{
  "n_head": 2,
  "norm_eps": 1e-05,
  "qk_norm": false,
  "tie_embeddings": false,
  "lr_head": 0.00775,
  "schedule": "wsd"
}
Each number is 50 + 15 x the weight over its row's rms, rounded and kept within 0 to 99. Layers, rows and columns count from 0. The size before them is the row's rms in percent of the matrix's.

# layer 5 MLP down (transposed), 384x96, rms 0.086, rows 208-241, columns 0-47
099:49 43 46 35 90 33 33 42 55 53 69 31 55 40 46 46 69 65 60 35 61 52 65 69 42 42 61 35 39 79 75 58 47 63 53 65 49 49 69 55 46 55 49 48 84 47 99 52
116:60 12 99 44 49 41 46 45 36 46 44 46 37 51 34 56 55 44 22 37 62 58 49 51 36 27 47 40 41 57 53 57 47 60 54 19 31 44 45 48 47 12 63 78 43 14 51 66
109:44 64 64 41 67 57 50 41 57 52 54 56 35 85 58 58 67 71 46 65 46 56 72 23 44 86 40 36 58 38 61 80 69 23 49 39 81 62 34 67 71 70 46 33 65 60 64 20
096:57 80 59 53 44 58 66 66 31 61 39 39 51 58 39 79 26 42 27 45 43 79 53 59 44 46 66 50 52 30 10 84 59 64 64 36 44 47 29 63 59 27 40 59 46 43 51 42
125:47 61 43 81 70 32 69 58 82 62 63 32 62 86 44 44 62 60 57 48 67 52 47 23 49 68 61 27 46 46 36 73 37 52 74 48 32 48 39 47 31 72 45 43 78 30 43 51
117:42 67 75 57 43 54 68 43 68 45 51 44 22 62 98 60 36 43 76 57 42 64 62 54 47 66 65 40 47 29 11 78 34 35 56 60 50 36 66 26 57 41 38 54 64 50 54 34
119:79 77 57 74 43 29 48 46 80 41 38 55 51 75 67 50 41 49 45 40 39 57 58 51 56 62 67 34 38 57 28 44 46 35 82 47 41 29 57 71 35 33 68 61 62 48 49 52
118:69 59 40 26 57 24 56 64 63 21 26 58 54 21 44 09 67 37 56 46 44 25 54 45 28 37 30 57 40 51 64 43 46 40 54 65 69 73 54 61 66 64 80 51 29 31 52 45
071:30 41 39 39 49 25 51 71 68 37 70 39 31 61 68 52 48 68 68 75 50 64 58 45 59 85 35 76 68 35 52 55 43 42 45 60 20 44 74 67 53 61 39 63 55 76 54 44
105:68 44 41 48 61 66 27 32 47 31 24 60 61 47 37 31 39 41 32 66 41 51 30 53 39 38 24 38 46 43 63 75 43 81 45 56 60 50 39 61 48 55 38 30 46 82 62 47
078:47 47 28 53 17 43 40 42 61 46 46 59 56 53 47 43 57 97 17 52 43 44 57 59 42 53 43 67 46 52 55 75 48 57 66 33 46 48 29 32 44 57 18 26 56 67 65 49
108:47 76 36 63 46 54 40 28 40 46 59 45 61 29 53 54 81 52 43 16 24 47 32 61 58 28 59 38 30 71 85 44 78 59 48 54 42 55 53 31 60 55 58 47 57 51 42 18
096:54 50 47 64 99 76 55 48 61 33 70 50 49 37 51 46 58 78 82 51 25 53 30 63 44 34 32 44 38 30 61 56 34 55 29 63 51 49 51 61 70 36 39 66 60 23 28 54
067:38 60 58 54 65 53 40 53 69 85 18 43 45 60 59 32 67 53 61 41 47 77 46 65 68 60 53 43 66 59 35 48 65 44 46 48 55 36 06 44 62 77 55 58 82 56 32 65
099:49 59 65 46 63 35 57 45 62 55 79 39 60 50 19 40 70 52 40 71 30 44 42 76 34 29 34 44 40 33 50 56 39 57 43 36 47 45 74 71 75 57 56 67 80 61 73 58
105:69 20 68 46 50 35 62 53 30 40 30 29 54 80 51 49 75 70 39 22 62 42 23 40 54 52 29 18 44 40 70 64 81 54 40 66 52 65 78 58 55 34 37 51 26 51 67 51
021:77 36 52 41 56 50 54 39 48 59 48 39 66 33 64 37 55 49 41 69 29 40 57 41 43 59 71 48 75 53 50 47 60 35 76 36 43 46 46 47 51 57 93 13 41 43 45 53
029:42 65 56 45 49 48 53 45 45 45 58 60 54 57 71 24 66 41 41 52 50 57 25 38 55 26 41 49 33 64 40 97 32 52 37 44 42 61 45 57 57 58 58 22 33 47 77 20
108:56 47 55 39 64 37 20 30 59 37 59 36 66 27 33 60 59 50 40 43 53 38 46 28 40 23 79 35 85 81 75 68 68 57 46 71 56 64 42 79 42 42 51 34 53 44 65 34
068:26 70 51 57 51 61 61 61 26 38 56 77 38 55 56 37 39 24 21 45 50 36 42 61 38 39 48 51 51 68 58 58 40 55 81 71 59 44 65 40 39 77 46 59 40 12 51 43
087:48 54 65 49 52 55 40 50 61 18 56 76 14 42 26 47 41 43 48 45 60 39 28 48 55 73 61 40 56 35 49 46 42 51 40 46 82 52 45 32 65 57 55 47 47 59 64 54
099:58 44 65 51 58 47 46 37 49 18 82 35 55 17 39 55 48 39 66 45 47 22 57 37 39 43 39 54 50 77 56 62 81 69 40 54 56 41 31 47 29 55 66 46 25 46 48 49
051:51 65 19 45 32 61 44 25 59 30 32 51 61 50 59 49 44 52 73 58 19 51 73 44 56 53 66 53 44 41 59 53 69 47 41 55 36 91 46 42 54 40 27 70 54 21 58 62
097:65 02 44 34 46 58 67 55 60 50 63 35 47 42 36 64 39 43 27 44 61 24 47 55 43 64 59 49 19 30 41 35 48 54 79 41 56 54 52 38 45 51 72 51 66 51 58 49
108:42 42 64 54 51 39 57 66 25 40 33 25 50 41 65 66 63 34 61 30 59 43 39 45 56 76 49 64 38 48 64 65 66 55 42 37 59 17 29 48 38 25 02 60 63 56 57 56
113:49 13 52 47 56 65 51 35 53 31 57 64 45 49 34 70 35 68 28 47 29 40 56 42 66 31 27 41 36 67 51 75 53 37 51 67 69 59 36 47 65 45 85 38 37 65 55 30
116:33 52 62 78 67 44 66 50 35 68 43 30 34 72 66 78 49 59 44 27 48 32 51 62 62 27 28 24 60 67 33 33 56 53 42 74 39 69 44 33 58 61 76 68 45 53 28 36
112:35 45 45 33 54 41 63 48 51 72 26 38 71 70 33 83 43 48 58 32 67 40 51 54 61 45 36 33 44 33 43 41 59 16 58 49 41 30 55 40 43 63 23 58 39 81 41 56
099:37 53 22 32 42 49 43 39 69 62 54 73 50 46 64 37 85 22 85 50 41 69 71 34 49 35 29 32 46 53 31 65 52 64 66 74 27 74 38 53 51 51 46 43 66 59 73 39
089:65 46 35 14 49 58 48 40 62 41 69 47 60 47 37 33 55 40 51 49 37 62 35 64 35 77 63 47 79 26 35 50 35 69 41 44 69 55 47 39 52 51 62 57 56 35 66 38
108:57 59 65 27 46 49 52 29 66 46 58 25 36 64 72 69 44 55 45 88 41 41 66 40 41 38 83 36 76 70 49 56 72 29 39 58 32 37 20 47 23 50 33 68 67 53 34 66
103:59 62 59 62 58 52 63 54 43 49 28 25 40 44 45 55 63 72 70 43 33 62 67 62 66 43 26 53 53 46 43 25 59 61 68 44 53 47 45 36 70 54 55 41 24 58 66 43
107:56 48 49 32 32 38 66 27 80 41 31 63 60 77 54 31 50 19 47 42 50 51 82 41 85 62 63 69 61 59 36 43 49 53 70 73 66 57 72 46 51 46 60 59 37 69 47 44
070:53 38 68 41 30 80 51 56 58 77 61 36 52 47 79 56 27 50 36 57 76 64 35 78 78 29 59 66 72 27 71 58 46 55 36 55 41 63 32 68 31 49 34 59 65 82 40 34
# layer 5 MLP up, 384x96, rms 0.0929, rows 209-242, columns 0-47
120:41 21 77 76 50 76 29 44 43 67 45 69 60 53 58 53 65 57 47 48 44 41 26 50 80 36 70 68 40 25 26 58 34 54 55 60 53 28 41 65 17 48 42 23 72 44 64 46
101:40 52 31 55 65 25 65 66 49 47 66 65 54 32 37 27 46 29 47 56 55 33 43 48 59 59 41 59 05 49 41 37 69 38 57 35 52 51 44 52 49 65 34 42 39 43 49 50
103:53 47 60 43 30 47 36 25 50 49 18 53 82 58 67 17 87 49 54 70 50 24 54 42 35 58 60 52 62 34 32 37 52 44 60 33 48 54 49 51 62 79 69 65 82 50 23 50
093:44 52 32 51 55 51 65 61 30 55 41 49 23 32 65 50 54 43 70 50 37 31 55 37 69 64 61 55 25 53 45 56 50 39 09 53 63 50 62 49 46 46 67 40 43 77 72 39
111:31 21 58 69 46 73 65 49 44 52 41 38 52 34 01 31 58 51 22 41 54 18 49 50 42 64 37 34 38 29 42 38 69 47 36 80 50 72 40 23 45 43 45 57 40 48 47 51
132:39 78 30 48 71 53 60 78 58 46 22 57 77 75 41 43 32 92 48 61 42 69 63 25 45 56 29 59 72 40 40 46 58 38 43 52 65 56 62 73 49 59 39 53 47 60 34 48
129:55 24 70 44 69 15 51 46 47 45 43 52 45 50 51 28 20 58 39 60 46 38 66 57 55 40 46 40 32 48 25 62 65 45 37 53 55 50 57 68 30 41 34 48 40 47 37 28
075:35 35 51 59 23 81 45 48 49 70 57 42 70 46 64 46 46 30 43 15 57 29 55 46 57 49 50 29 53 43 59 15 30 44 41 68 52 91 26 54 37 32 62 43 25 41 59 46
107:57 58 50 61 34 37 79 73 75 50 39 40 63 46 62 45 46 51 19 53 40 38 60 24 52 48 52 50 32 68 34 44 76 10 74 57 28 37 56 50 46 63 69 25 30 35 66 53
085:60 45 66 47 60 54 64 64 49 67 69 43 57 62 84 55 49 79 70 54 48 30 59 74 31 46 57 58 49 24 43 21 63 58 55 47 44 29 53 56 59 60 62 63 68 24 32 33
104:37 57 63 63 71 30 64 67 57 44 24 48 76 74 24 55 19 60 49 54 20 64 51 59 42 59 58 32 64 50 30 30 49 48 45 49 51 69 52 63 45 76 46 51 29 42 56 59
097:64 54 22 40 65 55 46 64 47 54 54 65 50 65 54 56 57 54 35 52 38 27 55 73 54 14 23 33 63 30 26 69 61 40 52 53 62 62 41 73 46 86 48 43 65 49 36 55
068:57 44 44 63 39 50 45 34 40 62 39 61 53 37 53 66 24 36 45 56 85 12 62 34 57 71 53 62 53 32 44 44 54 38 60 45 53 58 31 44 38 55 28 36 58 32 25 40
109:50 19 57 47 29 81 43 80 41 64 24 51 51 36 51 38 53 34 53 31 64 52 53 33 52 58 70 58 62 43 44 43 38 46 73 52 63 53 00 43 33 49 47 33 36 47 35 39
115:85 65 48 25 40 58 41 49 56 61 34 58 61 20 32 52 47 36 54 55 55 30 89 63 81 65 66 41 54 51 45 46 37 35 67 40 49 45 35 34 56 60 41 72 58 59 16 23
024:27 47 35 68 49 61 63 58 40 52 24 66 54 76 28 77 33 71 44 24 72 39 55 44 56 63 33 51 42 26 42 31 42 35 28 28 54 43 34 50 54 41 40 50 53 19 66 58
033:11 42 36 65 37 70 56 48 33 68 45 76 70 50 24 31 53 99 46 57 29 47 57 45 45 52 79 44 30 51 65 61 57 48 40 48 74 67 36 39 40 66 42 40 62 26 57 54
108:56 74 75 58 51 78 37 56 62 46 43 39 64 60 39 46 63 28 69 56 61 23 80 75 40 63 31 59 49 14 45 27 47 61 57 59 45 53 48 27 57 28 41 49 58 33 19 47
063:40 43 44 54 74 47 45 49 41 47 38 34 80 50 73 79 40 35 51 48 47 61 57 43 29 26 59 48 30 41 13 31 52 57 79 34 67 75 78 48 56 33 36 44 55 71 31 44
092:49 33 27 69 48 44 77 75 54 74 40 25 58 57 57 39 51 48 57 47 60 31 45 60 50 39 54 61 36 55 65 69 60 43 39 37 20 51 29 81 28 71 36 63 54 58 49 35
114:37 41 40 50 42 53 69 76 43 44 47 58 46 55 36 48 48 40 31 68 40 64 66 57 46 53 55 60 47 40 76 44 64 28 48 33 49 42 52 82 48 43 46 72 54 35 43 63
050:45 37 58 36 52 34 77 53 58 63 46 62 65 59 55 52 33 44 38 68 80 53 75 42 50 34 57 49 48 37 54 38 50 41 64 39 51 49 79 76 40 10 42 35 58 41 69 58
097:62 63 64 67 33 54 58 43 56 66 26 55 76 67 76 25 36 62 55 63 65 78 51 40 43 55 50 50 81 34 36 45 60 34 36 38 41 29 32 45 50 37 48 53 52 34 56 57
120:61 33 64 72 44 29 20 50 63 52 36 63 65 81 50 56 57 45 58 69 53 55 82 76 43 44 35 56 43 41 38 53 20 52 68 68 46 59 57 62 45 39 85 68 62 52 35 50
113:54 41 21 44 31 83 50 30 44 54 46 62 62 46 27 40 57 45 49 76 34 45 64 50 33 68 42 47 49 25 60 71 50 46 32 45 80 76 30 70 60 24 16 28 45 62 62 52
111:45 48 67 40 78 54 58 46 44 66 53 72 65 61 38 63 54 57 25 52 44 51 57 51 83 31 60 42 51 66 53 55 43 31 52 31 58 59 29 72 40 40 59 94 52 63 71 46
111:27 45 45 56 55 52 46 60 17 82 54 59 68 53 36 38 37 77 42 40 42 37 33 47 44 79 55 57 61 40 38 41 72 29 27 53 62 75 49 58 43 47 82 63 64 52 71 38
099:52 70 46 61 50 50 44 37 44 58 58 44 54 36 20 67 12 46 57 62 60 31 40 54 67 73 53 64 15 72 29 35 56 42 40 46 59 27 54 57 60 37 34 65 71 55 41 51
101:24 48 49 58 48 68 43 58 32 51 31 41 55 68 56 48 40 48 58 34 68 38 53 39 43 31 67 47 40 74 63 35 86 50 42 35 41 73 32 54 41 59 67 63 59 40 37 48
113:33 46 54 63 48 52 37 76 41 50 52 70 56 66 62 35 50 40 53 44 45 55 46 53 60 47 30 66 16 44 30 27 36 22 49 34 73 43 83 65 54 59 68 57 27 33 53 35
084:46 51 33 71 22 43 40 40 45 57 52 55 62 58 61 62 49 26 15 78 69 48 49 85 47 61 80 48 41 52 54 23 48 57 42 70 47 47 21 45 14 34 49 28 72 47 39 69
120:55 07 40 46 56 47 50 39 47 52 67 53 62 57 17 52 25 46 50 61 36 27 38 72 10 48 79 64 48 54 65 49 49 34 67 55 68 50 40 63 49 38 47 19 64 37 60 61
068:62 44 53 50 37 44 56 59 55 40 36 48 50 65 29 18 52 57 70 66 26 69 75 48 30 27 60 39 52 43 33 59 70 49 41 38 43 47 30 48 44 52 58 55 51 41 34 64
094:54 71 46 19 87 50 49 72 30 62 33 31 34 68 66 40 57 60 60 45 46 57 54 36 55 66 64 26 38 29 53 22 46 30 63 42 35 71 46 71 49 51 54 66 60 56 45 53